{"n_layer": 9, "activation": "swiglu", "norm_eps": 1e-05, "rope_base": 6300.0, "attn_scale": 0.125, "init": "uniform", "optimizer": "soap_variant", "final_lr_fraction": 0.1, "seq_len": 512}
Each number is 128 + 32 x the weight over its row's rms, rounded and kept within 0 to 255. Layers, rows and columns count from 0. Numbers have three digits each. The size before them is the row's rms in percent of the matrix's.

# up: layer 2 MLP up, 704x256, rms 0.155, rows 267-301, columns 0-127
# down: layer 2 MLP down (transposed), 704x256, rms 0.142, rows 267-301, columns 0-127
# gate: layer 2 MLP gate, 704x256, rms 0.156, rows 268-302, columns 0-127
up267 102:097136143186160130099129111186100111124173160116128142137133134205161122138123101127141084116133092143102139149081161149154158085098177119135136138164059146112122122162123119093123091143074172124171140171139158106154143143124113110172103172197151129131103089154160098174069116147088121151107109163106167136105117100082169186156103099124105083080116160191189080130106173040131098083117
down267 105:165118108129165163132114105075118185135120167095130101159071076088089105132147146136079180132114140180162108117183158060118115127184082175153141162087087100120111070102078128132093116140117127164171137129120107157139098188132182107080167081120095134140130182111098148158129127119140124125129143128088121098144155121130119113141163128105155169137114062154097086149138124148156132149104
gate268 100:099128099142147150147103135085156085091156132141095147167123121166076167150111122128191060115061127139104147173175166106138198135093091151066088214125130096100160048124106143119094164137136163084128157097138182098127085105110117131114134126160183106146134129101130144108147133147113102083083095166120084107125149153081067156067129090157155130084144083213148087107158141159179128132191
up268 100:171116140162072112138139100178122147163109120153140130099161091165126075067134106136143123110224124120122133122092155178078074075127185167194103086121138113141112118158134110146067133186134156126114098139157129137103166153105115156141139139112080142144074171139091173133144119111112160139175181126123181199174139173145162116145161155028114133138130145083133151139125093103142163168109
down268 101:173135112120156123153134113152143087105214116140164132108118131128149119181124112154172119111157128117148115123139104136065103128145099139040139136074124129131149149109144134112099141183147104130067095109112105093146171164074098116126130115154070083088135079072083120102135122153148140122153139155169185093142135179171135132050121068143088117138137149092056128126156113140141093160138
gate269 098:066126175049130123170154149107168096147129111104152103138183098133143127138097163152096123068126122123130151126093117150163170122083148127160179152110091119146146102114102157109146140145194108166136108175169061111148116116186106167128155133133123105166171143084124185148109078155163165196115110104139166089178166146132128199113127173065111161096102156145084198050120092115119129097094
up269 096:084134110125128134170118171103115073158106144115108057162122102131063085105116161131021156124126141125119101106092119140132150087134096149124143159165170123124095200133152152159097122104157198154114081183157125066133087094124127050105109163108172143190102107161143107089151139148114119146105140121120080122139132088135145128077107120130134149106117103098121074153149141062159110136140
down269 100:060129152121094102204121106064177145097124121098080158186154152146162126145123137127106105127160068105145097134186116132118120081115141126130162173147135141142068106104126055120116118130121076149184140099162083108174137156138115099146125076146144070130109140135143186165115127130168183130074120099127159105148121192120177135109165111102113152167059165139109097124145092149172141113158
gate270 116:128048117089186143108111209124096121150098105103183122143144152099129164126120102119098165072096086109166175110185102125131054111110098192109133121187130149111114115136063120112144091088107139157119105116141161117111069115095148103108154132128133105123161130105140114109130112168122147100047145105109138113105106053134123109066180175119144160087094078139197119107098161120101086106070
up270 107:151144138130143124104098141099143206144080096165131173167140073109072127111117116195154133172077090142092124130111150154099161125109102136220171180062140066107168125109147112119136131093112164049160097172111117092100116115103123101123186105097125109130110188119111120082114130082174093119127176172121089116112143138142107156078112092101104148101112152120077135133072086132140114088136
down270 107:146090109116126126097125069109102170142159223128118108106146075134097124104160125147131063149167122115144113117134105140121197203140081111089108120133130118157120130160169157178174108088111118112182137222057110092079118073200118130167119133119123092136108144101135172093145110097164127159156135141161181125122141119153104123122103106109115118150121161139088136161169152102113180155106
gate271 094:168182166106190132122107108135135167136057168111099127110138166105155143138165133095170118159095123126128178096113090127091163127075177110123110135089096127133137175131118087074168111140134102076079133111085156062111110074119119082150146139124149134087140134193088101156102093153157150097128121159120178102153145127195182161054145132099178130172112112134124146194085161187144141087172
up271 093:191062022186081193116146104155131083112091118180131077097139152121087163106145170127090136117117164095120136124149147137165129109116135099099089121154135096089101101136100137111118104141153133200118115152129141086146113138070185124159148158146049129131131192107122081104122128170142106182131167128135168121132128178150154127105182154132189092120141129105148122129117165148121169150169
down271 091:197196128087132107123134144123175133103124110030128106105155068153166133206166172180175114133132157136154105135149091104107148149140131157143085074118104147159174154123114096113114088158167119145174136095173144113103157107122138134189099100099135096121129146164122109090066174090167110140142131190120093151114139140161149152175139144179169145164146126184197098105064131163110134185100
gate272 095:125083156097119123104140121094092128129106152142113112174154134112093122165124109141112120103118096112150117115139109111201124075149088076177177192118119124147125093077101125076143142144125150117103060104104131066114142137108139125191076158098154103145080136107135120123133098164139140138145158077146147125061131110184150102117147099135120129038081167145117078169131136110169180115136
up272 095:124150187083134145058113157123121131118118153106112119168160100125159069083114075155103138075119143113090147190161126115129125191116140108134165164156162170123118117128122135169171134173072153099143158148083129082116113169162174089102115127077117155142146131148173116126139123098072117146123167069190072115133134126194154111124167097200116174098160139086157134147158126135161133144149
down272 099:138142174109105157123128152076098150198129129127097126094127198128101134150159094130133142079113099137164158104146110082152085068106137099151112166159124113176156072090105147133128128099102133102119072131131099108164127207152089129157146176075188088110058161137113142164172102149162143111088113060149084193135098182173131119169178161146111165129078205161095093119108154117107171123193
gate273 098:131191120119107152127134092204163112125128145141061145141103114112042088109114127166128165152119154147101107142165129152163145101145161119172109172135120113146096110104141184148140078164178097146119093104131143149127116143178171145052141138114097117147130204103159102164127144094180171153104119141105073130134173108115126134047160157119182156127131162122121102122135168113119138187147
up273 101:126134166155144083179098123151128150097099149137137063179186142140100183128149129127128085119048120141149099135130130180112157097120145074128152101112131156142141084128151192108101116139142075065109114161119102154162099107124172110125116103043128092074095088155179157134110129115111111129125127116106158143168077054117129172053014092203154167128099089094132142110138148082024114145143
down273 104:126093151124102137099112116101102135147104138117077110152190136140047139062130144092177117156142078124131117149108111131176103164139088164122180134085084141163169152120147122179145111137129116093112110172122098120154116103141152065113131130064131140109123106178098171091113172167054100097125183114122181090113094079114050135110100088184084167095125109151095107110158088151122114119137
gate274 107:184156078112166186099122052159096149086128100178114157088107181112108166089113160086159164127100135146145156148118129117101099148146172059113142123173128098095145134093100064105104126117094117173088111090200189162195134187128147124113146142125117169118134141121048171144135148098117055192113087149153091148165194137080093173134142091079089095078161099082159178118081091137155143129083
up274 103:076065183155101174131103189094146123100099172121179087167115134134159126173092146168093107118164101137096138120134096189129067093065103124142151074150193071122167149135132136132092122126215134155136148166125150145101153171109117120097157098142162059121148123114170122161188143134128157072107167097116157120122138118177113120134157084140112131099116127108156097159131128115121134104132
down274 103:107120123169176176051186115120135123111105137143155129149108116142103009175127158130139143147116105103123115157145139081123166173160157151114081167127124108086185089126117128133157128157123085115087183130170083115147155141091092145053098147138158144098096143082114165162137097109087107130075162148148182235124147062105076132103147073157141143201153151092133121198136110131154130133116
gate275 105:086176116133127089167143040102124124075101139123167093162158162123134110170145141079107142149125111164172127070095145168123117124129115111181177168121165140115153083114166062140141071119094089140122086106151131135094161192163092129128139150148143149108110182147093155146081022118173119143143117194152110088145138100128071106134104162113098162153162100135102082116144197127106141096118
up275 111:143160153165147163147067127052081112119092118106123096135098110113135146181082164121139121104126151145135141108196094122145189133104092110080105134074099171161131131071071173128107137120171131141119113117076162128082065089166136109161094086120101059158140075121129112182095068104140084126113149120088049132071170116168159208129129124116134143079123133183068138116152144129123147130162
down275 110:120161119161181103091174139105121088151140163131129123103195117156170153143094097110164134104092155086113090129070087144142168109115130141155148157159103131137236208155076129103126132112105168129165146175120105064114152178031106078127162118106106130110125143122088146146102120186089170164089100071057141200159098107113132129103057144102110132173168122127119140168142121082083080133130
gate276 100:162096128136144106120159101117158140187107056130126098092134122106122153163115110142112097141095169175171079083151116056215106118074123100135098139122115171119157132137190108126143095101134164128120115160159171191088123058138097120151060144200114115037163129130103174109106153107079173123139151120136123113117095110174059115135120156152135103114101190118122125085121107155108118079097
up276 097:152125067112091125070015207103166151073123130140145122149110096160192162122091100103111190120070133173094106158052117145074105107128105148115166169088164120096083165156175084137114138134142091154121116108086113127210171114087212139153166129107066140070127086174104127154161133157147144115117189107147088151113184120090138165145104148179118161138072124108139133097151154126143119168166
down276 098:182148064109142110130145120073087117098072075120115144125138140150110123152129160118123142136115188075171128176107137040159087130151142114103123146093143171148159116122173128044124106084132155087142087109132151143140076080110134163143034164127055132119077191158129122128104151150098128138123094121146107174091104056150131122095090117135115071117129162068139148129140115097076082048144
gate277 100:080145109157165171080100080127107056122119142094152121087167115126141069092142131145079099178092128174084124120134138081070137120153185173129104103193123147118112127135089076087128141125052102149098092117119153078141130124156118080137114102153099139127078103121090167156130149145116140107097187086153133133091092135080097115188158129079127126196195074141124147095107130144136123176107
up277 103:128122135131113207116128136160123121162126095170080137164135124182163101174147184122096150101179117118162093138139050134116121114141119093147116159102112173137131114176142160126139133118137110148123112148167150226144109117131109134157112127120128148133116091176108120149101120136183133119112089129169154121127096093112073085105099130141114160100173081157124156127102162074148131140128
down277 099:116106143114056075155132147159076177147085129156154120134077092105199115147115124185122081182143120098130147077124080105102169115092100120081170150108122114158181127131107108187069122132122142177075070167105043124116131107134100129078093155100101131138158143103203076114148159136128142118100088048128124051177122131169165131096103112167156112157149151200172148121106140114112117107104
gate278 100:111102025199130169140160161129068121109169091146131064143140069058093138167147069190122135115156117131185144132105123090108118172140168106118171140098124145110080118163109114158173112146114166122101158116171116134138096129129173121167133145102120139130118063133081173122142139169175099103130127129088141112222144104170098107139092148096092127117105158122050138158078147107100144131117
up278 097:082180153111078089124075122129119130046094153115121140069122176125142110087177138033103114102108109183113118130119136112133180154096088124089122075151160122094129142138168137099104142120116108200109124108146150144109101117102126144118169125098109153086110142131124124137163113122129094108159117122116121136112132037075163152129125099180094102133126111094122090124118116158125177150139
down278 099:074139134124116111098137164168202086086142142143121151161123077136058137119148126163092184146139128108153077155169161130171096115149108129115080112096138127103094118101143152093227138122088061176137128165114134092148128136115181170109068107130109095117111140081177108126103126145164107169131184171129193111186143134113192136096132127101125127130128159187130169142142117132184101089122
gate279 097:142108140067067052121077125168118146133135143101086104161133142166159106151136113054153144073115095173110113148129175123114067099125142078165093146085111115124170082150142107161137044175197099154129113120149134123046168136131084115137096101067207137106162157143151095100133146121120109050157170094165112101175101090175107080140109113179147129144125143088124131082176159140112132098112
up279 103:138147129141135097184134123181149141115113099125109148117156124163195128108221134036130147098107102097114094167154077115129089142135194114127121173086116127079099120138145140150123060126102108098067138137180121126039125127152097074093129144090101129104155141118168094054080141121118155080131139125099099139162056102108102139136143121157121147069087184134126139099115129186103133138158
down279 097:085107194110130134123131111131126187162088135116086190128153160143158173053093139048160138111101128165142097093165184045186123150062132139099119129086092136115110164144164158207161089088127170138139142141129122062102096187150118091111158129062090142123147119146180095095154188182090124078141144171152135135167155174144117092157136174182117151151135110130147067133164103070124146170149
gate280 093:145147121146128076172109142125184125079123084082099173142155167104122133113131143151154140166165143135134105109093123090160092160101069091118098172145179157079176054108070119155154102156094153141118138155205067126138104149105045127147152079119122135126106113142074121105103172143132112125154132169094152105130151153097197159169128158125098156105135127202123134228153116141142154130123
up280 096:119123107183130130087158113182100114122128133110137092127091135238137123144123136108152156158115140059119130084164173166151190111145089083088135084133147149138161172156197090113119113105141148155164075155034177114139100103098190092078176131122163095090136118080166143159121141054123146107142151184140107123167155202121064113135105136106158085135121106105094185088126112087191117149141
down280 092:121132105182198166070142076148164167165173172114136111156109102134170111122147142094176118154069151166141182149170133067114155121147158105164165107171136119167098173152116127121119125154134150118107152147101099134146121143107135190049104168118135123075183185120158152162142141117112109115107101098098160173117160125082133095179082116136180132128109161089124099111100141159153202135124
gate281 101:107084120111080121111095133103119117145153085141149112112123092080153115164111111143155113094124160136175175094103076151096155107178107086076153119142152111134138134153147038172160164144141134111121104132117133104127092177101162168164137109133155153112131133154079132080143129127136166142148127155168148153059095151121126084063125138166108109115198136114110125027085107102126114156157
up281 101:134087071126108123124082134144114144114152104126121185111116171134167093124173099144167153095116104139118138115120040158150110102071113137126126145064131130132098111120092169051132149115084204075129171119065103131106097176077094148117072185149157144185154145042101115161102179142126144119141119073102046111178139133136157139096061137132167101062147073187190130147145170102137163051140
down281 097:192144130153222110167127103138137157137139137091155113130109117097039105190090160155180151072103132159138148155160109104139066123127204083103056121130108146157138120076173153118133123151106108115111075112131145062160109115160171117094131104140212114075122151157144197116130220159124158142111120124079121107107102097146110064154143105120134130167123128125122115107134113129103180124136
gate282 097:120161164073094150103100103073116143189117122138134136189095110115112134149163149125148104134082167079102109071136144174163157140076123170170079134097159107114182118122139089119094139080140130109111089147101121175113137180153142153122102156135165141164136165146088119174090140175132116115143105126138121156059091149126097119106098106141131127100177130072074136164144182085084183127170
up282 105:118082069140147120184093110152122110082155092127187112083123096141156149165147097120145204117187097134141116149152125092177097137211112153085204173132112190115119137125142124139091088224132132140091119135174086107149158144172116097096187087109116116147097130119194141132144102126141094160084135115122129124193138072125145152131127100113173091099116081144130112155131082126152159101149
down282 105:106125114154104158143063105143135073115174146159106141186121119120146126084106158101126122125091189124105132121138105183060115153061167134109141147146175049139140089100144127100122172053095162140105125163131142120142144115093175160157144173169110148106144128123041136112102157170062161119149148171164105120089127134082187174144137127155098158165183170154100160109170141120115102157090
gate283 095:087114116098105120116115149144174090096108138140141071126172107128142205102070068081134063201133118158120154158166113089060152159119135122135097123143118189124128093136152127128131108143102201151129129083125110080188141128126123202122044206156124128103175139082128124075121162171130072126119142081113116160156167116123112144078124132104139063082068126177101123113104073129061072198145
up283 103:142123110126143146146133093167113154159147116111140170130119190177115124119176152108119184113117097128122090120083143144204111067147186125130186152107123096135145184138092131118113130147139104130112150168117187098106125112130181041141218077163103153108133090188104189163131137124113164114133144129133145139137102155089123121189078119139096125172124123105136176155139100080148187095172
down283 096:174106128149179094116101208136191109126090156097061110112118152146136100146222110086153125154112121130184091137113164123119138124106176149150156003091131151137149129105123165175133172133141109045150162114102144134172157154071151110127140105134078169135123169156126154090135127099195122147151137128070098100102137094131139144127109158121121154151159098120134123096143145114164088093153
gate284 098:158174155134114164157240135113121102107174150131150130091104077204137156089161160132176179113085192103144210160188204110153154127083127151113056090122107146144141139132147151147107157145137183156117109130111119083125112116121167129087139116063112163138154160082189166102125141207138177129112127122108167079071127146129161137146135132121161180127104125153171137123159140106128096074103
up284 112:140183155094149122143130164059164102165146169054078132149144103162136113127151078120112175141085124141132089112177098111093121172139169117106084142144062098102127106116098132143122074093152114086099082168165131113124092084120166116130105128072100082103182079152156142119168133205143074098168138071123108088129111119153122101174104164188113154111086196126143127105131090116107099172078
down284 111:167133135120227141085050167145143111076163129107103158127128089145197168086088108130086135157106128085116139121157130136100100176098159146131150175158134129136137131132203156141101147155143112088104125118122146121138113125156131107153165122129120140109116107081084162105155090113139109137153113136141086046129174088110119184163103162156103134138177129145100161107146110157140066159109
gate285 097:177137091109098062182173184107154102142043160174134125183094174081124111168056166120124129080144117050124136100120123125129124170143153153132114073097134123160175146096138125133139211115190181179082129173099172097087096158129156147096123202123083046109144079133108136072164139075131143124105159110132145077154163127105074167153114161161133180098148072116138186121121139147157119148125
up285 102:113135143116094132117170123164071185167053111082089147092118106093134175136144155140131081099127126191170166091145147121098128135139121093153102128102140059132062121084155143122119115098133132127159085099140121148129133116126080111109133116134173135207098121110120089114082064155172076167076124100105089093134146133126110078090139121125141140116134129134098087157059167136104099130154
down285 106:120143103154168120164112124126113164170136119109133201142182085078136161105218108193155159169122131157108040156156123159109145201140131112100098132166110079168126127158146114124134151085148070108182114140141143053062106119069077093154085131118115089091187159141126179149157082170127094101153061184117189135130130143160128129089159146126155182108112129183097173158145191117130144124132
gate286 114:141174138142134142169127125120166173154092157159081039182150149080208174149102102110115100141170114165150138081059131119211158121148138172169167133115106146143091116084194164102116083122172069127133127139156122127087169089116137146084078146147114074093129080168156108122160135138129140112129191127089119120125109110160164159090086156185120111134111119120154138112171138178027086151132
up286 113:158157140131118137131156078129130139139156157129118099147156099100132178091119124128081148178156202144103062136152114143164123078126091096161169110119164136079147095101154120111078125129125160130084152148135090122119097095151119168120149142155184129113151159076115098156097155102116102098124110105120146101147085128112171169079133119125131098070104118177136147108076119128090059164140
down286 107:132162165100120114127137169126111076063164123098110186152108103145079110145139211125172159146122127117075081115137092166136140101157148098104113161072150113165146171098114165154168171163089167146171121140152140132135095132172102115152118091117128165147080131195108118106118124181162137161113087152151119101135155179108096130183127094073110077083158147118102144122092132098207139125124
gate287 108:163119084116166139113144169098109123100158109132109177135169143131161044072149159136131108122031172165182154131167149134100142117142147117066132111126132129064155129178071084131112108140102099171111100106178113160188150156081137083105140093119140106130153173087182091113127153120147137152075095174114134076109153182140140129139129112098177121106143164211158158153152085146182125173137
up287 101:096083131095208145156099189179123151104178083158083157129175101155176121082133137113118137077140171104104165133130173082102125170102165085113065114096130139079119127175147124151128154171089106131103164105156135142132130185102114044192083125173105131133088086151065087167065098110127140134113095088156104152126156144111157087145133164146117083179073171160133141191139100154138103155172
down287 097:138118105176115091137185079163070095145078164140187098140142222145099121115125135146099121138126069141134079168131113129125144087131131144152183135095148112115104101099155122135130129160210182143157125146082082145146139167159122139157141091139173142099177131121141066101162196155100108166186132125123189109113098038128138159084122152157098141148194083118141119095143113162126136114101
gate288 104:148118111079082131144142163092152098086199129073171149122149150105146187134097127134154189142070108186143073091109210110168183107195214081057126135153147135096125120148117089076132158111114128138138151126134078100146149131104105138090156131150079140072090133103119170152094172140157138116136116097112189086097140115130179137175090158108128095129138107114157134063099090103144147106107
up288 112:183083120098112094140157123141145127148125143181105147133129126076148124105107143172149165086130116134094122130096147096117098158192198057123145148146089091102136101114101106126134158155088089140101198159156118136127121197158078145091190100125133137110131153118110173069101169162184096089164179115166093161138119125136158165204105152103116031116149095113147125097037081124162086082104
down288 110:083099188179071179114066079105136159113085097058116120094131180159130165105077093083096068073134133144166119124156165130098127093114170148138088128082169161111118112117072111125116126124099103182077128133132134169067180086107148159144142126134112105147114126111170199163157154146115122155150156105196052135087109104095132101120087073103110163156064114159075144141173150198137138087139
gate289 090:137104064151169124185120155116138193135140146080037124145191055130145083116080125133115134074114068146186164082147139116079114128082155110121154167160116114122125165091138143160139124144166153119166123122117154107101171108090128143116099120117124131136123110164134138107122162142133107145126126132126114146107067100113145150136110156099180190118162077124190136082171077147160162082130
up289 093:108167141160147057085129079126174136137139126184220101112115169129115134074184112057143110162106184119044148110068128149158127114161081170112098098069148138126153158089111083115031133126093109111093129137125105163167129087113125132129116138133138140126081100107119131097133126077141075136099168169144154130127134251161087148124099071125037076156098147130130117124127157109076125170163
down289 093:125169119112162093113103120159123064191125079135146088131089125135100142138180171143116106092128127163095101161129066152098090057154144122122054088102121121095133095152148090095087121118126093126127091078136099123155066115167090154161146223143112175138145160133115109138114062159171129100148092132156137144098136109110179093135131130103124115073142138126092148131148196119109137151086
gate290 098:191165061113149106150108076152132124161124196148134160075098166151104073121100097100117111077142160168151095101128150142142117124093114106101118097163090089112146124105168086144110130116152154143099098121175151108178127146110140167159117157126072128085099161120136142119167140110087150163130131188135112120127080142108163144087127188113165113165175087126150181121156114135112140148150
up290 097:161212134132134148155114100159118143128130128104048081146127141152076057100158112128141092122155057135149120098113153107158137129082112103116110180118152114104118159088159140151187099098164155085084150143143093149144113146162157137124033147110104115113078091167077118141145121113170141155133147145135133062184130080153188135086163146150092146115104119088143084125116076093121112091143
down290 107:150110155159098118115158099117124119133128125197096209091109151094105110162121105095129201104131127140152166124118133130093117175109143124088090134152137157146111114200133131129094128133168149144035099135200094092104117114095065123063091139083174147075136158107151117093131151142185120146092146174098072106143088134137212123094155164142079124170078178159125121131099160157096132160125
gate291 103:156164133118211159139108170118102134108137063163051115161105131101153150169178139124165095117155132124178103107099118143155095105093085146117171122178158121140078125146136136231116108098168122131148147086173081139098105121110153147130110158093125127129193108115092115186144083150117123143067184075118080113115131127127099130174138130146099152094105035110124075157175047133155125142173
up291 107:142177135138193095113138127168111164101110137080147145187172102146112171152078168113141155120104050053079156083163182133091147102134123184214094161090137137125116125144130130117121109119130099163141083105108133151118152164159089131161118170121074134103105147176080149153136122158129096141149137149193096109149191132125114140133120093127139135132134179157129087072145102161085184116109
down291 109:072124146098152107086130129163071179076100175111097157143144138148094111147062167173119127101114151151134126126109162141123143107127059133147162125115155103122027153121162167089093122124118086089104137161093099097106117107098154136176148174132184072106230147132138113125121160126090104135104129128174118117074116151109138135186141110114133160144175151079085128144165137071061139188169
gate292 105:103109177138150145175143145172125181135097117127084118177128101172162170148159089099120110105131177122142146150148131071109098181171103153135107131071168095049097078161091147179068146067122160121126105186229134156060136161109174143105113170117140111173154136113154131123111129149130117073136148048171180119155103084125147134140174162084115139152094129064171132094154103097095169152148
up292 102:152056093134141118154170151094097121090121169159199148195163145141152079139167112150090134127102171152094164162142157094105117111115155142106119123120143129133124164158183153069120123135132115110112102129175105105126126066162127118125146021203123117133134101079107121109147113067090125144121135147140149155140156146082133146082137109139097161171097152101056157110096104092109128139139
down292 104:115160111104175058089114132157189141180169115174106103130068087041146158096164082152114135080154125171114135098075157110156124074161110120121105118151129152157139169075125132211119118125125135163134164097129115134137151094125130105073190174121173126117142171133138141102073088109127135132075112132067112114135107148131101102152132098153226143128109092132207107147099108120104110152106
gate293 106:132112109097159139101130133085124101111181142072141089093088044161152112113086101123133107111138114146164201151150084040133134103155116070118126196116129122188108145124129116135158183073103105189116187154082129185062147152118151166118108080101123069117131061121128117134188142133114136109145116062145144070159178148068187167157135137113144086110120142136182173135131098173121091122154
up293 095:124143151173063061100091162181124157125082070108116132201162119078108156099143112080076121141117132101108075082108130169136119112130117128176105086111103161101137085116096089144081065153148155108085092150129145106206146117156149088112121158146180189180154138152116139131087153148109134177193118150159116186159108140160096100085166156128062168111140162115152075139116161093190138091151
down293 100:183111111137165141184115099081120110109125177108115058097105106107099117176207160139126233101127083065144199149154136111173163112128123096088154110108097121143114084093131139136120140102077145161102140141075092166111089134146110144084134119093092108118133076134141120131173142128139151064117125111143139085107108123068136109182121091143186093156052117149139163144132113104117099122140
gate294 106:122110178130042136164088203140151114128130134183168091130081129181056125083114159134162111165136175117148156121164155127122130122142194159126146117133105133132143118094145134210113156130120175166170113184127164137129118118122148103141086133113151130092184098165177141124150129129067080057100146123125179140118123137089135120080084106074137152157135130161151086114111090149094097092103
up294 109:127125178099093157173171182182105138173161130183114140136100114148095075136136159158163130173096191089133092122132139158133137147139150158159102070204156132149061171104126090223133162106093071142130097070189146176124121173111110154172084130075180083124120076131170107125165148081121120128105113146128111104142115108106129136074151136132098130186098135123136097098147131140143099134174
down294 105:127140215139153117101151136105187113130132211155094069093102122190143105106083117126186173174141164097125128119173112101114163157146139106077156128085156130159071140096137146150091104162069149150140144150147138173087145141149179099131155116139169173168141148097058115114102097071070113138151174178129155127117093135130099089121153098124123131092106107128109107127120070205164074075084
gate295 098:121146131207108105119138089143081119190110128097167094161136089134102099162142116130116102074128095196185131145118178145090166155113086086179107136091137059150084125091166074153117107130118160094170141127109198135152115106172128102088059175163111151084102090152134130120112113226101168091095130168108161158098144106105133117064085167163132125154116110122136150087159135098142110144099
up295 108:075153200185167124162141157101162137164175108155140149158156126132161088160155113128094165085140088145139115132099145104140097113099100118129120146082104134077116125071128165112096079087129123115119139119142205087108087162150127146200119092127122114148118107126158069138122081172156181058125147129131113095221131139108101114124126110156080145113155137166194129168142118092102080143080
down295 112:152074127149099133166112133070134139144130181133087148126119089181114176136077132131115120084080093113123108131144141136145112124125155190150136135081147136112083121129156089150191163182141183136132101118109147157153159169090086099041131118101104162148148108133115150150146110073136121164070128109144158151135154131052117146160098141148137153058113110144108154103172166155155057163169
gate296 098:113141108144118137166081138126112137166126102153138111137098151140173127140146155158161101173115152104081125105140140167113049133171099068138168180089087123150096107138104101117114138154164098073142121140081114079114120109121125096129154149142172173139127087180139157119113088103099169183115108137101155161140126143084075179107123118106103084127139110104102150091168127132112081135128
up296 096:079152154084103172157074143085101126157171114142156146132126150140139104098107111131140121162099168179147085080137167159086071229118136150086080119077143111117086159118194164112139134126147104150148069130149139064138102121108103132134154156183134136136107119092090186109148096152127157104129123071097153132142135128146110152141144060138133141100188138109114140117161097096137057075101
down296 093:115155152142067124071136068095157141147114124152094169121156120095154133154128112078166159142127131214118129134148068114144152126125104108155130135141100142118127128090127147121057093122186064101168119175146207133160092142126091127108091145090085132078122053152114208102133122102121123151130137130176124128118145221123086103096152141130123126098099137117116190146161052119176113094099
gate297 100:144100147148091114117142133119153133132141090133129058123109139129109113101090202180075062058076115131066100136149050083150171107122153105141123088082092223134117131082098132121097170177061153160098075139163165176124060146124175145107164132157119164132094143102097149195154093173148122090164119130165122117105202148118086132141134111121142146150116083204192132142125163093069170141163
up297 090:163126168180163123146098086142104090131152114144176096065094091137111156112147206095136134108135104101130104159128095083194146131167112140103045069157108148090137146078114185115142125133092128177117131116124123176086140095153140198062122104142061090093117078140090087084181151115121128112115215100146168119142134147101077132153141099070182097149145089152121103087070107122131131101052
down297 098:152129086152184064072147146151134066095114140128108113185128082209127073114101138157133150115059163126123098133150127146096125077130126194125170064110138141086069205134160157139052188139120154123121131117185114163133119167118154153121037118115135153074095115127135173138070154142074145052147099104127104091122122140096133109140167175167133153158113125128097076154071163105107163066151
gate298 100:173080229104139147170119171104140128115156147132131162139080128106149138050085136113133087161125133160121152110190119154145131147129115080103151078147136183121160162104102090085127163120090093220175155107145146140174111118147151091075071161149153145095126152149152110072166151070135095154143176180094080128066158106143036124107121123119194099151175124143129135141112185134194126131086
up298 096:143148139124173169113177131150154110116151059108120122118120080065193120163122098144148128157133201084169130157114120071141119174163051103107115082132142120167151143142069140110071143120170143175175179151091083169188106093105139080123148118048114125108094129172082096042140118101112125140151132105111162101121111148182129082151146153109110121184153144118168127156102117102157159111090
down298 103:133157102138153085101139113111077113128088075131134123128151128117082126148123169134155102128085173162139120097104162164131146129131170150108159107098076128099077147133140148157168129145154095119131098109143133131075132191136145178074141101128205148099111098032131127099110155149141100107107125118146118162122149132037112096153140137174146144162126118133139133117162096135094081129065
gate299 096:158194235173160162130117190150087194147146137161164162095122048092150144164115118100124146108113141146114110146124055136112156115124180081145101162142108111160124122169102126150141107169130173122171104091145162162161137123154099102118128129122176086138130190114134141100164109127147111122059160145118141109149159144119145136061131143040130127153129131119168144116127171123190117167174
up299 099:129130058106126122142139147174140084121142140144154076088102144129084075096101161118118144070126127093098095133106172154087089102066030161177138100111155135109115128139128170156202062145151120138119135125162119134084069123119150169146137151083113154172142112167062043137089057084125118120071121120156159123115062122118112123126134079169110182111129139139107118148096149125076122140170
down299 102:116179109204075156127119141106112111128168071143191107106097109113168138171102111135134156134088086216113181135153139106061107165084105062107164115146146104116157131185156203128089152172114101157148103125144144143087076122120139114183126174153160138149112152121153170120145119137092177094092127212120184073100174107135113160142118167131146128144190103143152106148102121146129164116136
gate300 097:061116122169099122121152135103146108151206080100066142159179171159102142143127144146127145173152160112175182126140174094125144169161078096142114114114086097153132112125053144158125130134123131133110127117129143143160070141106142120158137125181117114178132070152139160132176103167122102132145148153105125233065143105191089094187121171101114079168134103114114090153102198131167122100072
up300 098:174135109141134165116226119098117092138089114165090176097151150100166169086129165161156098161097145095140082087125089112172090138092107098172092097119159140111096156085138140176136112130128154180076111135162105090141153105113148098141107150113144159112124123106152143185117109143133144125156105125155080092085104145186155121136153155091142177123160107167146084128157094199100167123087
down300 110:162155139094072097058159150119099157104145112121073125195168082138162144083151183102135135107051164129118160077165164104150204076137122143158097149096147142080140128153152136142068166131138149203103124124125102084126095108110216147153145134136059077158144092107061099131171160153143070095149206127085100123117091129178121171140134134129132088114111152127115155173135149100099130141144
gate301 112:185128137114090143098110135162121118125116131041121067113124147108170118133098128039131096218112105138141130138132137119157149108135088162099133180130185112147128090107137157143150117132113075123150115147094131178117117114170055099137172097131123210132100117045105135110111193088111115137090115120181112116072164120122112098117163143131091183099169132112128090118132186164140146109076
up301 107:123181142102194144184170075156086102155102171155160144133146115111182148111128134151154092117141118125172173152164144151079133175108152172148144016142107134154150145114145212125130152098152097076174149152060192131102144111146132115152080126118144128080180123101109142100096136116151094085174095115171113127194158168122075232119101151087126066129103084113164159071146084079162114130138
down301 102:089153116134189100123122120078114127146114125102149171117199128078151116168096114115065085147154183089130158149131209125134095126167140131104184151137157186171152166111144119111134146127125138072105175086164145064071142132118140165114108063108124081096125100122125124154144098157058182149120203104201133165120097111138091168157102114169152126147106136160131127109096094116106154150180
gate302 104:091141192154064089126132132138076122097046145090123130125128164146082148091085143159158114153164084125178179165124196120118134162152080123142134079135189046164163105098145137105099123114137166127109155142154100096138099117061115205142093104124141143114075092138120170152165092120143143086159162159089093094161116124100106176135123146053084112078189116115122147122105155112107190111121